Weights of a small GPT-style language model, trained from scratch on English Wikipedia.
Architecture: rotary positions, no biases in attention or MLP.
Each number is 128 + 24 x the weight over the matrix's rms, rounded and kept within 0 to 255. Layers, rows and columns count from 0. Numbers have three digits each.

# layer 6 attention key, 512x512, rms 0.0915, rows 13-25, columns 0-255
115136111097114114104156118146113119097129108073130125123099104147086114130105120137168149147128129170091161125114141100097134139132140149140125088114126131123130101102153139116144161136147128124120124158111126108110113093162136124117153122123128079104143130113142140139126107148112169144158110152124149184076110086151132145138147115125117117145129154108122109141143125116213083137152115113117118153147092146131118132098131142157123164101132116155102110102129136156151125125158121143120142125156123096107085100101121116118141140137118090128142150124099106106119138120109142153129136084166135140123131137111155183114131133123111125154138107124096160083130118140143136123096154145136170200072081125140096144129111132131132134139096075130138110149128152106122129127134096
150141162166092158134121169060111149115103092189152111169134136070114130143140112112152100155117110105177116127133100135130088085144093113079139121150124139161101141133107134124090124117088065118133187100134122130149109106082125142136113152089145178149140163117138086127131155072153066133057164145148161130132094096122110111110122120106164093111127129160162120157143121131115152093099183115142175159160165132142145134149159094091147125153100157089100139134126115124105137082121148154173074126130122140155157140144117154124106124112149178115121127173110120093162127105090123120110145130130108165096111159133126100160113147105157097136156128110143111151151165091149160158175129091117109093162174121129158093129124128081102128110146142155109135075133203120087154137137139
169146142192087095102105157124102148156141146136139153112102123141096131100172121115108102122149164182130030129131090146127128152102131146217112184106096100067141109145155127158135134136110112110125140115177136166096114118135131089113078191146130149160091086086121102109126165112091157155130132133114112160136139170172163127161177106178114196089173116187111163046168112111120117151154095130144088089097092130083124121064064102176093100128105085124097164143136159128182177110140089116152154131186155099190142106188062157130141141122132075147123142128117097134082121096108107150092125109107153090121110125116188130120163114134071137091179131092182178177128133136148118158119148133101137136138142116130124096128118075118094141092178094132136183133115141139145140086110143
095099085134143169181141206108138148086104120118058148132096165147100147167108158107169123131150122107205160117114106142141042117080100119153109130194075108131126176094139136114153110189095118140119143117119150157130124126123075068113146081132090013103165133199162139103093129123092130040112162169093187092119150114085115097156064154162106127155190182108161109110117158133105126121110140077149135147061082183120158068134142102141113086141105145051118173058123104097094185169115119136145191129155128126106159073099117194072125111110168118157146149118193174113097157112102123107059104116096111159134125213200081139101112110136177115102159104108215123083118132085127178159114155141127108171142132147124169131105115094073089142169158160090130099110084102133131100116162119
095088117112094111122114121141134129138117140127133070161098153157138102104121090136115124112113107178144086140112155140149090143122094131211070144142122038107128167111078138132159100103138161077161139123118116142145147121089079088145156180093142138118058118097194181149108187127121136154106090091163139102121104151175107093137106130112132127164061123090091127081100112148086152110160149133077126075089112154082111125168123141173105155172138136125098188180072067167102122110132126148175130160129110139189078151157089107147117118079178128148144058111066136105161090113033157150154142162152195116125150058125118112144078157126158127159147154173178103130156139106068114102082106145135071149098140189144121103136103108120127080150173195182121131146129036108163099092126093
098163144157103144129141138164146123161145119094132044112121160110123201121073123063123152170150135111133121102162178139152109119183184144095168166127151161146149137114124119104101138111122135089098158098109085134170144134110162140070168097126086112116132081095166103122159093127067080115116144127141136160113089129146114160078144152042103092124122112091192179158117255138078119096134111172052104178153077137152120159113121166171091141173142105074146104142133084136156123145132079134135162100137111129134136070116134126152129125093147175095100127131128153123123119128129094095126112173124138204152159090208174117085100079125157147188122109133072158161127137139165139146107192188124146132138138163193118142164111113052089157038129118163090099120133173155111145112153115
116137112110068068124117141097174193164068144150084121097108087187069113113134142051110135180094128114197131124090158061165199082098105118054145148124132088118107151180149175099166071110196119168115105108124062139112094124137123171102107074111174081089159117112154095132115101134107134139115125144153085147138134098168121125140096189145127089108082191163160155147137165095136123108116086112160115085100122117070123122077122212136106098114110163152181098128113123159141129102148088104081125110121200151132113134174117223099118111135108142119180108111186125195129132149106135140120085117118053129197132110148072182106123077058199146154109089155163099079088201092086121121107154110033111092110123179102094107125104122128153053101093073137097109115136115118103152139135191
148132129064086156171137135113149139114140086168115121130090130176111139087073134107126115088134107133192101160136078125094111131152147131101169158119102169142086146087109129088080154121124147084113167179118084096181091138132126142172129064112158117102085156083147122080177167119113098130161118151137118122129144104125155122102146134140114143104115146176068148140096092078118112196107182169090150119180157119146184142132124102105123139156102091139175134115104109083154118075098115072125135101171093116161134160099138135071157113143136143076127117123092102108162157112171146122121093142072192068110117145150130148073132132112162133134198115049150132121124101142079102075128118130116140217131206148129103146144111107092116138153158157084084163167134150114109127113141044
125119142125085134113161167125101170070079102115201147140179126145126061151188138149083162047125137114114136086109077047152119111104116147091162154106130128082095133138120166115196105108172114103088158113112111123093116107181083138127085157125149126091128127196181096135174095207131099089189076170121182114137105144074101160204128146158127150131177203061081090083184135144167086161135086125106131095179128153118062106084175122109155044116063164136145135041146134106141141181171132123116126107127083113169125155112129141094133107167107149115113115139132186083144071100189066155102162140124093136120098141052103132204158157113132131105178166121123137174127120153126092145189180067118168182165161123141082140084137066070139070171098111142105139095163182105119145110140101
101199115098064160109100135146140137155127240110116121035112116122113142132196099127102105113135144117114126124109121156123120103230132121113134152162120071112102190142182158087170123087152063142142118118152127080108031099089067093198104137160075106120114164117143105122080102136066094145153203175155100199118135135122113142136159064127106143156184119139159107101100137114188125147120111129150123089153189149141176110140086142105140109106134022100095104123141064080203143211142143089143188117143125124064111167129125171129142165175124070097155128141055125092044092136085108097137162125168129085125144097114134129094132165158135151102129086145182141081130163198169146104127171117156143166133076196111159072152146199058145101212158124160116118172143105141201122150143159
117143169137136158096158085088133086142130158183099118081153125082162158134131132155096115210117135158127141091187122159055155112099168115110123130150170163141159083138107055105201146147150150167096179128130115172131070128138120108092181154078087113117102167128132119124121153111113120101117085128121152146122104146087134080161143141121106114131136107136128143100159106182109121194125128081098160112151120112114157142034126103144183140106148097162200091182113141128155105100103150054196128145120128068172082113151151127168092114104144209137126110084200173161142127120178145170097137066183138109048108098155065112136118069143125126133144165116082103157094133112137158157141098052096127126087079117120149114119112174151118153110125130101191120137123178088112135048094095
196104128108120117111048117148142115082116183137092136098096137102112127111043157175098127115129122090037116087097134137036147151118115149073191133094078136121126102158162147134163177134133143145159166150115177134094152080130144092150112194087181147127133179086130075124079138093160126092123110118085143107099134173102151116110113130134129120164091138114115095106146141148092097153127134123162137104105131091040156123118171069127111150139137143114123131105179124110089147158140092151114111123094123082157215179128194115130100170123164183152130111150129117101142142174094154146091144192096136170189123145117075105087112126109107121157203112180166081146137091138119146137162144170134096130128125117123134144102167172153119146105140132126160100182124163119063175198144136
160147077119115128097082119120069114110182119079112075109183120110116144100118153139134179119168139157132129092158136157133107086121082103153105102118100105145107092127088116128109091102144148143096115078123183158115040069132131125149063179108153114150104184137128087146167198094139127151177083139178183087141144109172129106161135118131182107136138128167116159154146165130174139101164155117111139096134117160132097134162112103152123124119146153173118089138053087181118121135167086121117161118095127117133110122131152157092113177154151143144119102134109129102116197114106118175132097125116130150105149126140130126091099147129105120129135157110158127111132131179046120087106167117133153153073118129187125188156173086077149125106063047123154155158116130113107153116175144
# layer 6 attention query, 512x512, rms 0.0906, rows 14-26, columns 0-255
126101125151151138063132121104130135131120123156119175105146127148084162126104119079175097199138125127137135130113119162163117103153124099128105126120132170127126070112118130116098121136166109133114117142111131124096071109088165147127139151133107111122155164133129134139122132106133177141117102112085142149097168100132144199076140134143154170134161121149115107112143136113167130133118157102079147116121147136123137131055108181123130135109132133141117131097145052103130103114096133088105155128157142120162073129129093145146123196106116146178133113137147097130169093091125142124165121102125113128090108131125152057150136140152132150133109143111111143085131146068114153118065131075152135080113101103133145081147082150164100113124113136147121166135132128100173124153177159
097111153148076136143176134111161153118168135202205088069088143152101125114115117131063115146162129143149063160116109152134139145106168067123147116094123150106149142148125121142099155133126130138118120162111107084102156162085107124104108137119116157171160151131101140137118104137046135171093113115163091122136161124142145115119120135118137192128098130098129153099128170168098113114135124105194111118113098114128097107087177126121127115113134075115087153190091154137125136096211179157133178152152142143102085126121138166177134117142198121165139153096143157130137192114134125140113131145112193116143118117159152097138146129104075103116086113124199170138079106159139131165093160156102107088154144086131173063172165043129124118124195095072195139148065187148186115148057129
108107125188145130170116128126170182145124180116086081122103182101116076139168096155169127189216101127176162129108169141125159119124142145114156153150121108184193166062151123160179089100119155118172134060137152108137137101123154073178127122132154120169171086179131144101121093112099127081118138139065077079128162131167138087137065182166085120085159127071175120153082152117137133117154116110130092163073145109139146110163131097130151064134116114078179148082193107077099165109126080091166136101110123184084078139128151133065087130133160128126162176107130144095105171136101138070084167144088157126138131166120079102140054153123113152122096187146157192132078118175119076101116137118080116155138117140132130115094116089146096170168125131125118112110119119140057168142119100
099110132132091137083032170133143131136150113056134068134116166116113138144163089165128143080146179134101093128122143135120162180126141092187092100103108089086093105153144135117188084179141180101141137164120144106149145115134167094152092178175091099173142101172089173122140126083124101086125082157142134083146150152148122121111101107162119132157158086136110145084135140109133128119098103122146050161157111175105153094154133134098145137166133176100088141124108184176088096169138116097134169075155165166167125106122180090157126204124087200115185144145070173098137089197151158106144150153139142183172090116125154103117098125155138183162177134149127103126142114118130085140162154120096158137077130086173092108107046135180135101113119141147089158109173125189178113128115111
147135159113129130128169181138239134153029068147124089086175149093135174116098112077105148053088160115096148156191094122196130131152136148105137140130166157162133110137140174146096044119127044080132121143117152127144087077117083163095137093163115196082175105145184120147090109163109154144166114127176077094131111087167121130082171130120128114157070089048124071127157190158140102132150136118082126147126127120148144167144171198107074119106087095146121101174123126124128096145118080143109105133148121105176094145148192116102148102092087179140139127150195159179138178123143132156105066136145147208158124128102125125118154088141142123163162135147105172077098131101170139186045171125124099163089135128171073134108049160174103115050161109128130080147166141149126134086178089
148091133107026122137109157132111116133038159137131163106125152132105128125096175059136120207082164124169126140143159156163129119043149167089093165109113134129141111195158162088188100118181113171132089155137107123161178109099108169126158134083130149084142126148147127095085135151134144137135106103125133132087138160097129125099120118094122143085157110177109123112174110141143132133152093111139079118132149122080083098077142218142102101095067133084160128147121103120134124115137183155118162111161114192144132061104128114118152153116126189164125095136163172177121164094111156097168164073153116115147145105038062135133057119137156064122143113154131094128167172081137094145127118142038144129185166223135162127094167185164100070126133108173132087154208092111100146152118155
163153107113149159169172119146135080085143123122140103113100134122170123091083130123140116109088066120113127154135129171102139159131173128080138149155130208088068159101116115088124170149096164118167140163116134118152099107096102155092171136122153159157110203192113128109086133141093115110137151208135136144140086129148171160083110142083145116142096152094093164177070141154116139194154161186080124142133132110154103130146127137114175145148110119127100173124077090170117147107128150069111147074178067127140107141115130106093087176118138126124130102081120152078157114152157113108192117079168111116127140091124090138134152139183105114028124114098149102146134142151109123114132156161094189205214117075058134144146119169104131101204116090148160119100096077091130126089095074
090108227194088179135101104193083156127112146123178162106140195160136122133217166120110137102110043146111120083133145066143128159109177122121150170180127144088151156083072088102118130036181099142107139121101084067143132158149087153115103173111125124163097124124099139068147128134151130100123100095083108147177082136124102133193133148155132155104128160127074079149157169107125114137133140177094097116118089167142072158128217122175141135100170151131205135074078163094143122143159210113148202119080138089119045110108169137104125108164139114147062147123111136125179088100097077165146162111091075151084126138133118130144125147080138174127164128121180151190149112113107125121139190158132134140172084085147189103125051099078099083142096200099098078160095162104220127070198079
151163172168130113160148113164137092134149173158084086113128114099116074106183110106104150078073143136107148096164151113105149137141148049107145078138076090130125156127183162180150158105124166181132114105132090119112106118105121102123147133117169126185156138135141030171112093094117098150113102172131091055110076149114197140117156174193122115109105170102130167113099108118098201048163103178149112156165083120150147083132139125092109124137175138199176037145143110159138099172166093099135135177140156146130143132122093084186122133125083082176143110121173133091134083145139182134159139093158167176153124108052173161080184094087100137135140111125078129112121104132083126138090153120215091027116155148125148103112172179159131128173187098105117124100204135126178133110174142
142119193161149099077125123110084145113135127158122124154180153088114213115078132128170124199180111077133133134144130148126076108135131161103129139080089141152097132175138085140147141196151123089121160108137157154129093122188116088089109161121104107125188109205150148148105129168121044172135122149145117136163174112139125094164119134119068032123159082092114128100115173139150140126088114149149128150129125133111100086093101134168164141100192152114165157086113139132079129178112192128149072168169132102155097138135097173199143138171148142116124148163136182097105188115183095139136128105163109119097112117145120146161128075128167127077117119098132125093135115087160149128138129138107096148085134078169115116125092105130157154134061092175121117113164170149159117160077136
136085114102094134159130118065118143104089094140132140080055202112140122057078132132106141174160145152165105114067130150143110098192104167089159130154070100159109160134126100179166144132159079137140176125095146122108162077180170115098145175094164120174134151137104062194160110146131135084124131172087131126126070143116097135121140076111163120155140161175126170127142164158153114127121119061159146181075139131065145120132161182115074103105138105118122181110130099078064156154128110099129139171115143137122138094122171132169122116148141074126120116088137178156101086076117141121113173085111136131212126137085181099129140148109128097167145139148178093163154123133074130146159175213185101186165131098153108195131094156069153136083150116124107147183079106154101154136128169
142120080120164202097082114090083116131127140094120088128136120116127109102118194128107173112099152121155190151148129185140155135113159085177110089131082135166179150135158124118138057166123136150133112071147127119138092083148153180155070148103088132049110137086066164113117214094118196185089148117103143119108118141144123123110121133095157136092142118110145060120183156098131126108201151131084094059164168177107156128142162166175128203148115144164133083156108120134162166158129124151075158083097119083111106173118159132143170126166118162156094115148104175171162150109128128184134130161148071141112122121117107126119181145200115126084127137109172157105102118181064135139166138135142049102094154097128093135086108141081095170092148133124141141143139126129145107168148134
126116151105106167123110121116122112187139131046128160135104154095133170144104154142163127153119101095098141112087103149073076129121151097175097142133121122181104114079126182167089126123153137183131152102125136134127130165102117165096181072092156058147149137159079135117093107151202120132097128140112115139116093136145097098204104166120143118163141133110127078105111134165142167111153073109158159130093056166096141128166039091106107128118165123071164150153141154174163162146127182083097163088112150144155076077121147124142076150107127098149102117134181095084155175097100177136143148126149095131149156118095206145146162112128098086107092137115116169160161062140114127083081144177132122119122115154143142102110133118110109147135158123114243123119089127172119103145103091